Part of a small language model's weights: vocabulary 1525, 622M tokens.
Each number is 500 + 50 x the weight over its row's rms, rounded and kept within 0 to 999. Layers, rows and columns count from 0. Numbers have three digits each. The size before them is the row's rms in percent of the matrix's.

# layer 11 MLP down (transposed), 1024x256, rms 0.112, rows 734-840, columns 64-127
104:477429515461514534427491550491505535460527576527473462549491443569603430533570575548481596537526575470402509476519529434527510557400492552479419487425469458506564529505426490610539504466528509
108:532452445389473533462524544480522494593493504510509445512488515486409566412494488473470578508478564514585517583486483464546530436486481553536453531536506539531498447447560572476392527490600489
094:536460506475481454510503448553604501491539474525530622456469391498398503606525423507420409449448518521540583508541488549551518500549478504522560530480516505502540418463517546556480498464563485
096:500433559570475558545498486471398509518455504503493492490450499462506491493468533568492530401466494449533478438586556518464567474511590450450478526448526515486431504514479511348557572454565536
113:497579545487529445501480536493524448526478492495350440496497465536463393626473476466537552387391594559458552516521461494449521512525526498487433508536507480468517541393515537510496548548518478
096:432446531504468515520480473489637541500574460488604467514562443472533438549558499551527535541502486484557437516450510518533462546465491532570498422469524534450454590507482477445511535478504507
104:567466575457517474512522454419487419463488487506532464437523561459569390552518567407532507547471451539424488419386529532482481422539489431478523431583553461541512502482526579502549419469445569
089:560495529508509508431519508562554490455439415449513464521546458446400503566510513564443482530497426506418485531439482464468397462513543530546492412449539562440533512451457465605449399600561513
096:460521450418535501624564475520457436439519446509497414557592508452493484501472391458478429488518438501533562498573472511437576533586509487517566439477559471520418544457491455532415619455498487
100:553473412524449550578483468529375453471536486543488501494528443442552509561488429433505462436542491456465550507482537584495530577522544493393540433527445482575480549543485498469542578535538415
089:470537496518508462444516466514568486458515486531570453550539494498519508450476387516514582474637455420498456553520558548452459461431484542568631476577510452550499476446482456572578539529493477
091:505452470543433476584476505465549517560451484489497527512577525519531565517590521578575479522438532510510567566570539485453472512522557425474538492467381475549487424532575462455435468485458574
102:527460503487524479495559628447492457433492573544477397517444448492541465510536455550469464542520498537528487467502515456595468473540494517532532495488555489521470434527528502481504502540473471
101:499512524550471466515487461406547533496516518404479454557476549492570429505457551571434426554445498527503500508571574511558525479451512462475449425602542534496564405410489563492543549492477490
101:497473408380431389483497505464521542487541498522584593533515488466491449441576452531532467578496604467438473492513440523568530522562488487499459543438539460549559503461546491473478471482425580
102:549518463484544549534467491549606559468529526572551547527513490492485515461538484452517405518541465515476423551498541462409532501475527535371559471498535433549515538512433408434469474468523530
105:547513479495490492514471501503494492486447490441539526522456516495482476506632471462520507524526600457598489448516510462535550588446568514417543506561471583494456526522508547492566455445552462
093:480453458559519395472535615555431456511502487475539482448490568523456555501454579538522527505548547468498472516465519526597515498538482336529511458546606529456504532564484453418486528542456507
096:462571515430469515511435397479520596496483527512527491494488482537482435551507441538495510466419433511506451453554509490532501598544480487503394460559575494502544471560541505492500490527468406
105:463482460437534513476529459491582538455379510492501482393500406504449442478496450514502535524486533507555554436481521520524496472508556557465455426440440589507489501498466581393469532515494488
102:529499486520466515580530581464494555474509575486522545579501553459499339492524515452535487487478546462444427498546510509533472473461534616518471509379515442461464529503445389466420528562448492
111:443517498500498554492504412506511375465506553606457575515496495554526561462457559460556581358550472449494572478501549537438503495534491508494568569446429415534455559431523511522424585446472504
094:498454576499527549435546479456507448479473595603364535485532476521448440451519488418476421482495584449481507508478519525467544544574543535527503541466360464521511466504543436481500479483500452
093:531497510495399465479523528552425430430474492456457587499488484420386515437561487468533491495468538457548549472507474430631498526620509321515506492449502588519468547512503513464500432465437467
101:615531452464509529541621550476450556433500524526463445499483456489497500416485523505530546479485503522551421515522494454548464516452556463482561516525516419436490561421538436509557509506549501
103:487458511534522532512443522590601408507528568555552514548489494519539511571476475497529576470486414489523543444481555476468509539470471612482453555526454511456529429487499590359501473579560455
082:436538438500441442537514519555457497510536496457491460519490472493461519505508517524416579456567484512527552481482577546490538547500475296429448556518540510479431467437521486493442454526476506
090:512491531462482582431354490423546560536521552566387624521483634552445472491536395498585471570544479506519446458580507502444444515467503361524499500471428497569426521505466515440521444501510558
101:537534503540499393515519453484466478520510524455604477517446614463589453496495491515500525500446545490497479568537491488494453543593475557469556502568514512473498492545390519608471570553602524
099:508532497550588521422539555518469541524543610601513552414415525636413483405567499485501518509511487602492477488575600483543506483468483519606532449444507541515519377488586361525516527457534469
102:476476556491505446457451508492450527491506513571475511538527470458509430516389486498487480418610559543452403517562400516458528439428543508500480511571466492456589586505506500540570580520506449
101:536572552489650455538523449488408537524455539465424515465445553532481420574454510503496457536486486469499526501483516592496417466529494467482528434477534449448489487512506458555522459480461526
099:538363433443405571536433408515536460568455520500512556611463536530446567457495609504512527483402486505527505462551510540483554527581519454476475472535549545400369462497521500466538511412407547
101:472484498450486501500474395420490565563525544558539398516527563477476495436473530567523486457558499483507469467374451526555488466466445469537540487519546477570420510513500484488581608567542583
098:575473551532471466482497499444522496519489566465526515463539515544498539537502549533520485440489443559516481474603527500461408514349402515480525402554434477614513503514439478497480514391472562
087:476483452518451528483593515525421482506557535505513523425520555567535442488532531503479422521451435466576451432538398479491525521573464457448372513451507462530464517488496610533439483367519471
099:431526494478381472529451473521467522425497510470506473574521512567424492576501543589571462494655381456525480594519484511549465453522453508505456420529480425523463526428525528436547555544571503
103:474604493498561456518502457441547559536575447488504527394527489399561478466555543401516533504458496446314528597472552471447447448530432479490572511569525485511516521576510495553546593506502490
106:547535518572590445507546548463525476518586420429492482542417602501435458458513484475398469467476482497482518473499481580468465501494576495580499495493493508409514513517493580503614558511456559
098:562515490462450509509511507491536383550606474526541479479403623529475599582526465499463487500622550504491508572471547489507442437538490491421482519486511540554503414539562424516385444520529532
102:446538552474558441580460424487474508456520489496516546624455568506486497523548520545536453490499445435490566511477488395451515368510468430452497509535451532518504472512468572636450510407518528
096:470570455562493359521484429564444453475531502458498444512450490554482449512485521465462482504610504524589557477463462513527585499481543521554525562455490473496434452500507498483418534472532467
106:523454446489508493437450496547424477455591440382550476588504478525445458404556613490486465451540503546610434410572436499537536529475500528607497542508446518499558480549555535645445572600430486
100:434534540420506483532545540429415529471552481417431528542486504462481440404405519483531423543533489513509396549441418430558487469477458592513488502412506557497482494550445513501568478526565488
101:464515498386501571524483418477466470522480487474531545476439496447485598457533457501544524529490510513552456549423478544464509571418559489490542443558514468570466472520481472556427575552530462
099:528377456530414496529594444511511431443542543483456468562532478521408551459470555545408488520462470473533551437518563561497547548467533560417497501378535444567537485486472454480494463546493505
101:487501523373550446459451615523526562465476492511483456495479449520499477574480394453588535447424487570490466462502486420514544419613570477526506461559437500496464541518493491415484506587524458
096:516490463482469431438429500524410509547581471433543474475515494470506592459562519447518482554449526489574519581433506454463519475472565452458556528591475403513507441385464527502454415568545607
107:377503494539385476481523554520627513386487524509497450506493549522557558486506527479427554612556563444622566509408505461449468485494517569444489446450511488417436579476567457486443562495475512
109:553405541552406568564472468539452547546539631493527539504457522559512508490536479602467472482464490455437609442484489561502481502480394547437576523536593581440503513481441511584483575485525475
105:508504402595482566478450555520512477544493576541587462473445531463532503470404487524519472479504440517469522399529522455558424526537490478433473497540536446480479490546500482414517525431484513
089:443482541522511468548459517491514463420550486520467587514567525527515500487479465524523487478537538516437446449528483487446478557485534403526445407550584576452567501477450522507322423511461617
100:536538557471502495436517454459604506561530493446463446556399501411464467500598497492473507486498578508435446471494490555472494536611539443396502645519524511450495485493498487454578367450593415
096:527563504535431417492433486541513445586520370488486515466556474467594536484537408553522510497522459451449465573476477513537570466447465549503651508567516482491494529576484525388544454461520463
105:542593462470504563519498451603456567506508536547483399485388470509428565563535532481555433487547496480382476526525400436573469535445474498503488490554413521392463474493536507528507552484545519
098:513592516554484540483447529511454460529523414428563460530462426482577402469438445481459581524525486452459388516519429437501460515561557476443424481525402381510507512494560505527517486511502545
101:460452412486487504607605524513551466467492415538468530511482625466491555548425564516505449413514458514460547501513477500420512510516436465543502519510487527491489529479517402555297503456488429
103:494478552509557474571482480544447453523500459384447537451505489565560364471464532606473469516464500526535464525561527487610493375410493499500493382537483426544450525494485503465511507499512529
085:480468519526522468534546474498453554480501534513529502394466517463485518583532444428535457424502502533592379555516424535491440442528542525412506461434490442498524470502523454558418407486516449
100:435414540465488459481540457579503471459447566493519603473544437471538488493474433558456556523579509486432483493442495578522552476467469464459597474507414487597470522566471519467548558507425477
091:550527529478438506509525544558411487487587511539449505459497528534554531471419552553488492459537521484474513546548483462460437549515575429586504515460556436594349452578472469545547484562499551
097:589475517536473589515481510502559498513528507476498513553532410516465533439494628552503367540507414571602492469598527533538496552571540459518495440510482433518509500454555459448445598531586456
104:408373440519364479523410497548464528532616420497468522502551531632528448489482510528546499499537535547502505495525586477511560513528460559592456595424527583430499628537429487512464636405530451
096:463568556549470494465497449505538414479459451447479562467509490534512499524540495507572512394535517481503413510457533593459441602465506476541504477536491537444506542599509568576493495484509602
093:556530484492477434478531540473442499470484470465426531462468498581552559478500577480520462498570507504456457473566534592534596465538462473556520392409601620568458564500500500429569473492606525
099:597458405373536448516502519496521542546489481538466475492580442429535442489508497381523529526493581531516509535499522588492485363494406455509467538605504482408513483522497399435495506487531575
101:469429410516460572495575462445484476455419592419609524584559535480548459514474528470548563554466488450502537473525508504509509549539465465390485403468493520505539566455498493498523567470562560
102:519542486402568555533471511603518446570584455518449466543481499456446527447537545531502368512627389535505453466493559559474538545498509552514464530517520448580463397495471485472494464578428475
097:480490511519548498484504506413581551512428549388407428485608405497578539551550582539561559526516438459434493522507529439427536540436492477587504506501531504556542527483510461548466510422586443
108:541493526397564349603462555421531464495517519429480578590411516562558449531539515444478565500581444540538500472496524519519601440579438488494539529553556379500495505460463434489493538475411544
091:473523522479508424523496552509525459472507462493528490542490443529629470557500503566552432516474524493524457508404498454417482452408515367434461516482521480512500501429556426457408479552552472
087:558508520492462524543551574488490597526424566516478535550494468446430426435470567519528531492470464560543442434467445453566453566493542427505514437476521580507498518612419534611520531486502444
103:577513560522491373531442513519474555521561527449510518476372469462614400481531523461539430474483566428542532473446421495487460489520517467482550485452496469457540568590550387458397509481527481
105:475484515543520426550511452479507499571537631449411496531444518584530400483509524477458404456511414403380435526422451586538459419575542547517518461569534484491504459538500413397440457539481527
105:449586496483489556607464466463527463549541522521488498525539483555454483497416459452529537471539476521518461508447457443531612336548552479408551510563477459536518498518391523457547434538457513
101:513405491518613491566514589451409456517548495508529498579489555405492440492475504488533495425575454445418528520497483514552442574450531499491437516459503549561460518447471537445577523500590488
107:582494457443531585509496507535459390509484503507395451481529576455457491541541582510503548495496441500442508445568535461512582475582369531550448502485480433514508585563479617496455569489456428
095:604500537570556499480579498580524501449487487470466511543544603496399490417507517474478433489459482492470504428536457458533547508516535497445509457489548565411487466594475454571653512485459438
098:515459561401505384424460505542482519529492498373575552509366498548453480477541554450490536391556629484452633516580486486478499540504542453506453468493531456446455457533569505455505525485478521
092:545535521435474415508406567477518396532522664506555481438479592458524442484560550426440530509446495440476478525489551494508570522517463494443484544455471421391445538525534380482455556413491553
101:430501416553543444474440497364502565401503501454458516410470529558498433561565399437533466640564502508491515533515500523552471458594504515501562462549563483494467506453593478506494493533474542
098:475506496512444510581460598415605454490487527485568504537459488553567534531456527492504393490442471520425498598445543419467540489462563472587455443561475544426544472528519500427585499532458485
085:524483485469505499491451449470550551445556465469535629524510493505576480514477378444489577491510516523532523535497534473491498512468599416524517414487580444547381501505503470586529474505429409
098:412545505380501505553479524483576554457479576499473487418480442395476508439594520445486502541528505441475607449477466484496511467511519504519528524481493561469408553504435457450505565426428517
117:590464380520529473468546571510495567528424517542547507497482488503502472561520445545517526499490494430522495597492484486557533543534517520503496533523480429584465456565552513407536651358556507
098:450473439522496490451422458486477520563483489528589492477446491373414536506546518411522482513442562506585495521498447512427561607422469467534626487506538461438459410503513535477500532472460458
094:515459487515405482426581514533553519475515510539395454466546539521574471407545520553482549555455437477540547462465604479428531518535513507526550547488577631446549508583474507514483486554430518
101:498521544483498503497430499518483423549494556571531449479540546532459443579561513473413521534486472518567490468530413464505582497600516445454504523471433514540418512454439430538439547464489488
098:447488423525453490526480495499517479552529511553548511536551561522483452475524480509480497545476470528504388514510532521506496518542621447524464486551491500452414460542506524523514475494486507
088:502477550469565500452523502576506466476490448586553531538496526516458524481419543550516511585473519497502445473414496558566532485455504391490501448568447485504455578524514424443454372498554475
094:506541415529658378506410472545576446527528495470481470554583599490372458524471469511462458494421558517511575504507491479556608488519422475483538596446548529569466456455548473535449439575491524
096:503477556524538411474498484555474500536603502558442481457502431525557584513488518536505447549449568547391511500407513460504548486576559492554479468479430511501487472511490515495532484494570473
102:549495636505421565558478550505592478471415490509486458440519521519439524528514536509496584454564517590529458396372498437528565505506534548488562436484486493544417394462536444465520530499491486
103:456486467393492462487476484516502427502506542415441507495486404527525459421584466465523520544475548520509516479474615513526502467579576501439471417439606464411500539569486441505487442570575542
097:457577495450544497473499487407535545492493571557501539546486518506570461502522526508471368397466520509453574477363496474499517482463416496559458597481540517528462530570604504610413466485448473
098:421593588433555598488478535484486519469516502485576521475534418464486558466535500421510518380521488522523516476525525444646507471550507611455642518516554501449426537434409586511435469447614482
099:513523528503522463456493569534525604510409439497508498530344491476535458456459465634558517458589441549577578481513493453495593619472432459498518523562414473506451482585596514459483543536472467
104:506524509492539517512508439506396472523429557481553574574519549534569499473533455522486533556480531547503575451426502466435564575547500460535461562486506500529462469452513510539568376510538453
096:565431527582491493522474438544512499513560553429521593545528554489504468487490530588476512557526535420459496511564430452480520529450529506428502521528459528517610563468489517533511425449510447
101:489554544525474534559485496507396486460543525506520537474536524492495505417474513499567617567473508511497596484551448528497521517500547512483539507509420489536435496403480607420526540546542598
107:431539458388528394426598482457508481576442543503557433483473551416509538488423519563550446571569501506499583632489453533502480580503444440453537456538500575431472488428488599521477586536509545
104:574516600553431514641527512502617555474489457433454502542567477505440517456592424491440464438433460494483439578425536405465512619450489448459484395528577456480565483503481486539549418471498415
106:465461424504598532556546490433473477522547551456540548457514487515570434508481534409508471556481440463432502562421491473472449469656347534489621486464475452538495498520487472479592546579520498
099:604594550547520434534469437473487570482456493469489460524569436511505429597548566460597522488528504460549480648608446498417472512564571477527493421424587466488438502426560478579589534463543521
099:519615487484482519453455513499549526507483527581447622484549439513474493494498441524511389472482492490487511531530493534418469481528486449544499485430422500423494501452522550521514390469507485
099:487487483481487525472443467486576460484551481561559486482474432464541498476511496540452550487445453553429509475427565537486625498517512527589526409502526497496465475497507353422415486577543542
092:429619468500516536528486498477506458477531461533539488525520432566417492558499495496540497516486550503381569506523462582459517469530381509473427508457585537498504451504535473470497553603570455
# layer 11 MLP up, 1024x256, rms 0.121, rows 735-841, columns 64-127
106:435474460519555582545539508598483409436565463430433487503609484530545469451528474495456484497444545480528489416522564487548469519516490555445561557570403460516514448412520491558528496472453545
101:442471510431472548460562471566515533491504477552542482516531498495620587595448423524424483394376485520574450448536497532568640542570508494474535484486536500504511572510617464519489586457443442
094:502479474434561500510489456501592495499491505453513487510439433478539528492434546448435538499485490380571415406500535440579485485493481575581444480526544637496460522496521489547468512532474554
112:543505559427507524487435553541511451576550550470579457554463586492432561505501578425523603500402474473493512509481474503513549505494545529637573497464543466411490491514585548442486469530478412
090:564483487550469599467532504545416504576549504529474532598519511500418471489565510443434533469420556522501428436453504411477562435506458548500480558496505475484525514517492513551479567546500487
101:534460463562485553537548493458454530469624404465477485465556576535486552432447514480570567415410505532462408370471519438549521477499565559493481466482489561477487523471492564545554549536572460
087:444451481498464475579516457483458446508623445608534543478510593512560523532535494493471382438512472481596520509578610472552508510516417501451503491558514476499536466474472603567549497437496460
093:536530578496479529523466484483495483529597523565427534431379560479464629503473515500447476504431496525497470512423517514531448408485529508561445465522540479454520484461624480544562563494526438
102:597523501395532527507465535525493441561578571461536510546449458526465541508516480530530541438495522524528426493506490532506470480517541547581524451641403543403536522421519468418512501501479449
084:438504493479472581507488534458450449486443467517537483478441667473633532563515560459444509530513619417456569465480424537504616578442513494507480515527511521444521471504538450504518556417458508
086:588487601518475601469488478545498485563463481501448477476479504472398590510542524522484519439529486490483478434440592509562512395515517551554568458478539481503567446581438495536553494544464438
099:404481423564535547569507530564516445470554575495445482587533480479447531531504502405517431460524571443450524506428548467516513484449508530483561498460472452452452537573519507502481452528516529
097:494561464576560577491614500511480527524432529476492470522453502540420535502463490501567424479538516502535484365481534498536587499557481518486514408410566549531537490564560498500521481532569497
101:468461507536465500432531420542399526463457530495559497493464465490444536566419455430547570531557485417520498505482463472505485510509548568457509454526538454553509470518482428510470590563479535
102:462464497449511584436484494470527471607488439485555522465454560466479565525449389534500514460509433376543460508484540486507433520505597563571540537500472486443518462487568468439559500475465426
104:554442537524535521504470431536366460526523447574511469382536459492489475513434508455513552472459499520536512510498615475568531501543516568425495533481426417398476475468510562485547475534466416
098:456534471441431476513426463517475442493521543500626510454514491526536509445502570416503425374466523450573508468557560467511578426415511478592539478464483430511476557585516449511489524451391514
092:476496507461558533536497403462443544504533513558525495573447590432488556462522497468448525546473451450484443460527484492488433422441554492575448512571510487517431558518506432450527543494559537
101:486469513459554525567547475508468577475575509528504462390518590502527488536514508549538508520486534492470525514515438458482517507485489497501441478486522488581580538463515526427572518522563475
105:527509592473504491520491517504539464539550609432606365542473466520488557572553508482558559498425605397454564547543555477442436451388596534508508496566458475445536568485501570513448514533439486
113:471389426552493558500564494487534517504545507509531538495507537484476542479498517520559534494499509423567455384493591410473519447553442519602466469492577483460431502563565440489534476436533536
096:503356538560495558543506506582500483576558527500486522439528510524449512527469558537439548461475501455447443581487488481537447520608474478505582491494475502472547557516594450457536496541582466
099:486480528431469514503464448535507512584505488469571511444480497500604538517513470406490482459409500467466405496551600479529487401363518459485569524518500557435516529488533409542491584512423550
098:465476466595453504457464464485546452573532365496541486409426435526463618476542476437559528492468502446503485471482459434575446485485475575503509506556430474500495498350471482539564509514452461
103:581550467523538599548428447516504570471595473601531480586449453430485508547476466581515531431480527512575441431519558378496440553492525552543525553441523513458480580494509544475468574504522431
086:419436646514556468520537532483430580500488539663549505566491557501606462475459492387486504439528485470600488457480541536585481476581514453464536580585454550533548436497514445470502515459439522
093:471465527512502438458489377451537554616529467532509492492450502498591460545394439509560537523501624515606530461438572552499459497561560503510589641499491510537455413505554503551499554517470497
098:460525504519485489527506437484454448538556447456543472571460499484438588546452484543535537485401468521459488595483495468484548458494490594557509584426485452419502512467487508525605557526530504
101:445521565501482524440439396446511598503515502478609511443479483503502510578579402493546472498434569454583508495495530506577456486450442541594601440598480594451554562415480462446535503537504557
102:498513496521499561592480503467515399529532452461517426557482492482441601545479442379546488468515446396600430424465471460464537507496438605451513484557588489418389582547462472475470484533406476
106:507529479469562547570493438519474555526493492464506506486511559506518533559426494471543487507504462491539454485449575397557512414479545599583583547481454484486441505409527442528485510478511516
103:487549577438514535588489504526442505493536487537476488583573517480556474463550480464622522434521473525542496502488477349406403523584509487476456523521527532532480529574503497508553497450503447
102:500415523556450548509510452494531499525477611411493480500510589464555509534542408537487506499484531493487548581503534480542522405552552567435598498559517529493568524454519507559526454454537478
094:492432532507526538482518536577449436517569514432615550523460540448464501469563506520493524423475499472502469458565553440582442423528521565481503543486478521394527494404521486437499490348420495
087:500491423465477614598503497472519438538518597515483469515411480464487456538565422535515511481487568516510479557528452487492617453515541468581479542580541472460490507453576442540466584617509491
100:510500499463456526624509421505519615500487514398503429508503501443522614508461446566525482511495518480573430559599471452506476527538484496505518570455503520492502468505555526463619486495458453
106:471539471570532523437433432461524399473577468539577453482537545417523505548539493502455479471519481497528517550525521415516485570572434504587671453615520467452563512518438488458511541501518466
105:526437506443508567443570427442447533450519552495526501557516504472543471467477432454519486522463528426525561381444474431561431345541474606496533454563491463455462560570569587493528528519449491
100:513486449436426517497478470465480543491554591549543485537463523484573564475536487425463508513361519563620463472502519532465535502428543500576551561540443436498578455428513444525547453440483471
101:480532560543511512478555459613510467549617404569617561502518577454466512510394504499576492513452502557455495536491557457547493473486466516621530487483538521475463454616490561511488577425527602
093:515370487488468555498415523459399469469507477460457512518593480487518508484507414442519532504534432484534410454492584515493463550506592530547549479586487425436418502482516584504513521521486556
106:500516506518590524547515380540523467504422407521499444528571485498477489456473504518462560511480479419510572483559536511564528444511510571465541477513449544479508536577534480472517481404419570
099:547482507497589552513481521463538587488470593488501507486472521468467569455478508490446616555394493471487414435533560490532440540432544563482465528521452534523401494549557447542506509340584480
101:438481409476551519518510444439418464428493411495487454519552453439527510436514508510458424458497522389475398573456562476440446527474510577581587443510485475541535569511512510546519477496478491
100:518497607641536560558617486500520420520512498569446431548536528486570508444607473425421502486507517446516563493470479457559486428491526569440490467472529444423454517493472492386501526457461513
102:571496521458487485570516405511491523609454460444441461536400585414537448524491382528460383550494460582544468505470559451526487450518504484523585641533511560490625539495544455488560533384442380
095:534446558461550471481538499416500503500426562532533428427452527509537580458596547448503492526461541483519519459601491451508587446454494510522509437585514407556580610507573481500506515421460588
107:447445542466473556485502501548487528439584496491462488510487472441599445537482458511520512543493529457534540479507490457545464503496525553490518498458507528486528455480618438483514571459510509
108:532484559574546578543559460564507481467541581388554478485449623539496534457482483405573634503502538525522514409465440426470448516433490556500562515497458550546508610527510557474575504468479481
105:507475509572570479475511481585495496557493499492463455469502474419556513486470561418457537511445601333502442477552489375555419462499503579589492474582462498561508493377452548454541610491418533
083:514397541537506559520478467503438471454509474512513533432441525482408482559541514513520459421460501574593547501507541487469495518472535473480505528460478425509534505436533531464437463442479472
101:437444585475444513553542474552519455499490473468457453434532493496437513506466531473573510438461500456488581407582459422550495539543480483589475538481579540512488489506541500405508495390519467
098:465495445483495490417467480495472494410510416480541444549502528446466494498451531383555553495495518436560444416473535471515479522484487528514510523460470557486501536536540508496506543497529535
102:458437480506537536454444421561517498589528466396518451445525516473425471478509531547587469458449470527539366393491454526583522400492544536596510384511464528438542421467566546445582534496548552
097:489437548445442533566524540614482638512453474585596403485536546450463518578489484538466598411451478460467461498482503502536472529521449565512474414452498495559484419440462524509435511464569486
098:463418523502475574550572461558520592453604510473448438519499548504564602497587482541618374545429441518503430501563454422475465497435470517564476567455557500539457475473508501537467473414440443
099:484501561512445479526572413582486547458509476496493471447522516471494593497460511470495556515427485428476461569522624454586570477498450545533481526523461552437455564433518512549521433496503591
085:420473553396480561540543531502513525532470543509631532469503456550562593488433339445465395493482582471519465421467459537566517507451481474494443460457446572412499467394563493467533524433576513
097:563477577438498500581490508520478497524515545407457468480466515495451551509470519459562482469444522505552515468447590527455473451523420538519536560481475573443457545369458544463491470498475535
099:361498478403505552514468481553502453537425496541575464503518548511592482570443442444497444493501496438563550556519512406524525468551414495541532411494414546477482407540551466500472493512431489
090:473446479547443475624594508553492456510453485458467505488382449334438574556536423548483481528536554485494525524483531465499490408467481602523568552484598471440536580562481433452565491508566398
103:539495489517558545506623487532511447479466524549455483468477482463521500585560501521592455495391442456541479404546507384582484461493544552455474400480509517489514469598490461531430579471533480
101:447423512545474519504483431571463454571486544515489473543505571499494485560544346443381461486493453492493422501464471515580560524484458577502432525536547515465485505559512470466518556545538446
101:421448523523484539526591470472423563578472478571424503558470466459581482485457438510479437426464552570566499492564442548493540470463534498581487471602517499539480530506575507468594543478497463
098:425594484438488465501460533561478481464489426517549384606511661493526453516468539488426487483483409493567532501458399473459538540514518518552532447526487492573491475502488460470421579520528484
101:494396538535526532444493456559458599471448509549512478444523444568517588525429545500450520513498455568486511436519380479494496549433462530621440537526499479579426525535453529553538406504481518
103:522441544518528546539528416484514439561508487497501493487548486456528516507440562465498448512466473476523561541574516540537563461521584505512474453459478497519449428444519572372579533573389526
095:447579566503549609533529435542380461542511508499485530521512558469491458560563520522436476545534493528412462552393516532573490439402463511554556487549519502501499484483517495520504469511535411
111:448479511592502485450525513604485534471566584487568480540497463531473481491425508562576469386547559560485378417481564465511499485513488549520407434587475451498465446478572461508520456491498577
089:368444593458635554553595479527425554482509494496515547466507591451500500556399532499480517528445567419557447455450451446482498457497442496455600479577515536542499500462536414435469569419461503
087:406511483489467509513499492434451566392553465514481533446460491495623543597436393442525466447421505453476448533382496549451513509480556506499583511484445428519420519382538529566449548542414529
101:463573537485559480509492520576505545525554529575429383565517479485543475548478500455457467428439548494586563531588481464561470524419549525503520517536530470501546496479482477460554534435529394
104:481540525480504552576407493580459480502512519489532525566503548518454464548550498404412524462542432485480494544569585474584513435635540548497512497499482440416552519502495446551407523522548513
101:515474439453538527441555447498452548464531532553432482512543572484489519529534520494534503552459515492522498500436536555538480481440452532448597612483476494492526530462463502455567566436448489
101:402499520472579504424499532444509529517562465592517546482500495377507595545465499526556505488567581491511493475501515377449449502445542549463569508575486564577432518387547495503570583442502531
108:459503438524589594504585466618501498539546459541509446520560570500535511485503447410541549479495479431475443541576500508496479409584542521473463532500581459500449480499481555504497445450453573
102:464435558463465665494502551529476519558562557494470519502460519456527439458501471497439532500410524444495493534492521499570417531558550512462575585498461523527387423457492570417517426501482554
102:398512528483568480463523491486498484498531552494539506582544488509576532488465471484488415407499512535576483488503536550443448436523535519597491548503554558445541550408514484495570612492475439
093:496414434580507499502523480564529432486465445539507455511514437411446454530510479510525456428520408405570478432497548523484430517558574534585470527550459455463433400420515564510553425554552500
101:384516508430481528536398429466487490462474490486491487520533575458523466545419392509465484467445472482443550445458552480529455488550593583615558511542510539488471522378533468508508531460496529
093:499555554358512566479528520578524515465569471574486480603469557485590548491410496506499520536498468486502499394442463479556489413574431546479550464485494531453540500471480484580468528491520436
081:539517514529546538511509427468484464468559478518556375500467515522490539516441466444515481459453460534546572527457493355454520509606527483507511496561569535516473498508607609514539577507476552
100:519466496545454522498466439556473524516539550469514485456514582446486531501538506511419476423419497482521396465582564473565544471461530497510500608540493606459542475575512527435496528501478474
116:482562500421563615495400498483475515502441485531480470464489493530465406456413381459464512495557517564512563500543450502472499590499468561524517458415571470392428528441572453430553544411441480
095:430516398470622507492546463571460548446521443589513427606495495447552457525470548520508481452483539401622460441408423551473431509516491604495465506485454531564490505481548365512535556542421516
094:505467448463491597548522495504512431524458508512455495530497545478582487549457502381574548475439480411504533522502567471484495423584512475613544468506496489517538565457493574475627482518503469
101:522434559506563511510507519571393482562495485512462388493399511558551513580454494538418447559475516566409468481452579443583522465549496495470510529424468527451479482513515500449538534441551442
099:470520485534610539463568455535488572556513561577542498659526560568448544467527482532424499407434620520505386458474482442562424537459508505526488497569389562532505579492550465505452592426391443
083:555523502481609502500586490483504397475460503524522430384479488510496517502487513511494400443510579491545474534461444543545613491581585527554507465528455410500510552542490480527504497551548473
095:493526551507539464529403476485493473535523523564549418420546533559515535613492535459493516518439464504549535495531520481551483598468530472529488482556498487502438540463546403512563535445531538
094:472433496506569599499465470486545574470465508475474517429452539514507607550552424484470541549390592501550414510387555500461497475414543593490538525492456524464468499484465481483508526508420623
106:469468528430564580565486501449544528521557462450541531507493492453453466450415495516500401432472512554555495519521530482470518644527477510490478514455424500526505511350447475533488514513527474
104:400437441534494590521548469565452522431521528514417496564476500481483543479432495603491445415463555456528527431522575464513511537608546504508509517495532550435419503445521554494455511496425516
097:523470514490560577475583488515471514428543571537431488489481643565536480495431581514428619507418564473459424479547516510562502506509470615484508556482404404545441536575540444533405459483429537
101:510452525466439524446490476459495487518533561548505494424442462528532581560507550473370552494431522479537401512454524465539559492446578535502527556495488441441478584597475513477593492529473503
099:473500503560553608551469444571501565448491470526506485429408488473489485501442453477446447355547468513508422477492469458439533540446492559481538539467421568517430535515470466511577504471552598
107:512506549538499485553457527460483504497558519453502405628498523478504501512634528527518466466506527541579501476516502459466506500581440508492519564525544546522532478511579485327614530522542347
091:451457414490539564561437496480438438515475489517472503509476465531477465564495557494576444431527509469531461563500461470515619463407498555501567499436362513461427508480500557500494464543525504
099:405500420549491540591442456592467526435475480571544482550452556483422469550547529517501477431442448556483432539490504477497504483601462537521520455473520428446464501432522632541434489421443479
113:446506470417560516541476497461486413425462517584569505430366496397498474558500348428580437451424588467540494532438559483478549443514449626467625616513484621455515477461449544573535594482503548
100:564549452444587593494433548600403497512593523505542485501510497469494512459534485447530429496447547528488536369455485554534533487535469658483576456513491490523480471525552540540525499559491482
106:485514498494590505526468384474503523503571381501571452450526495366533467517516416410505487471566495473577511422497472467509497468523483491517522524493479499462577517551553464498521564475490486
100:402552559553584473599527429501429445426500447433467465473517459455559504546509508474494456476425541456540456535455509514519514581509576488512471525545445536541603597517533475531562470472468547
097:424474572494519545547536589587478550414402443492563440492487578440517436466481540401509579491505411486543602484567499463449520455538424501500628407543466492522577546465507520470499495392543491
096:530421588428471525466542417507554479453467456447515507525459529440528485537412425427562543488406475501481536474401540475522453476445459533518483454465469477540537586474475481540483524483541543
100:457462550552532472457491499545538521580508445551486449501520473492509493632438527463392517446469517527541581575497409486497555471478498466535497468610514446508465481395478519433498550494486536
106:498392559470495547438557541551499545464497537459601537546476504484517581463471482443542551451516508478515459486555451509502418448481423567495475496533597557561491492455583459540547515423454466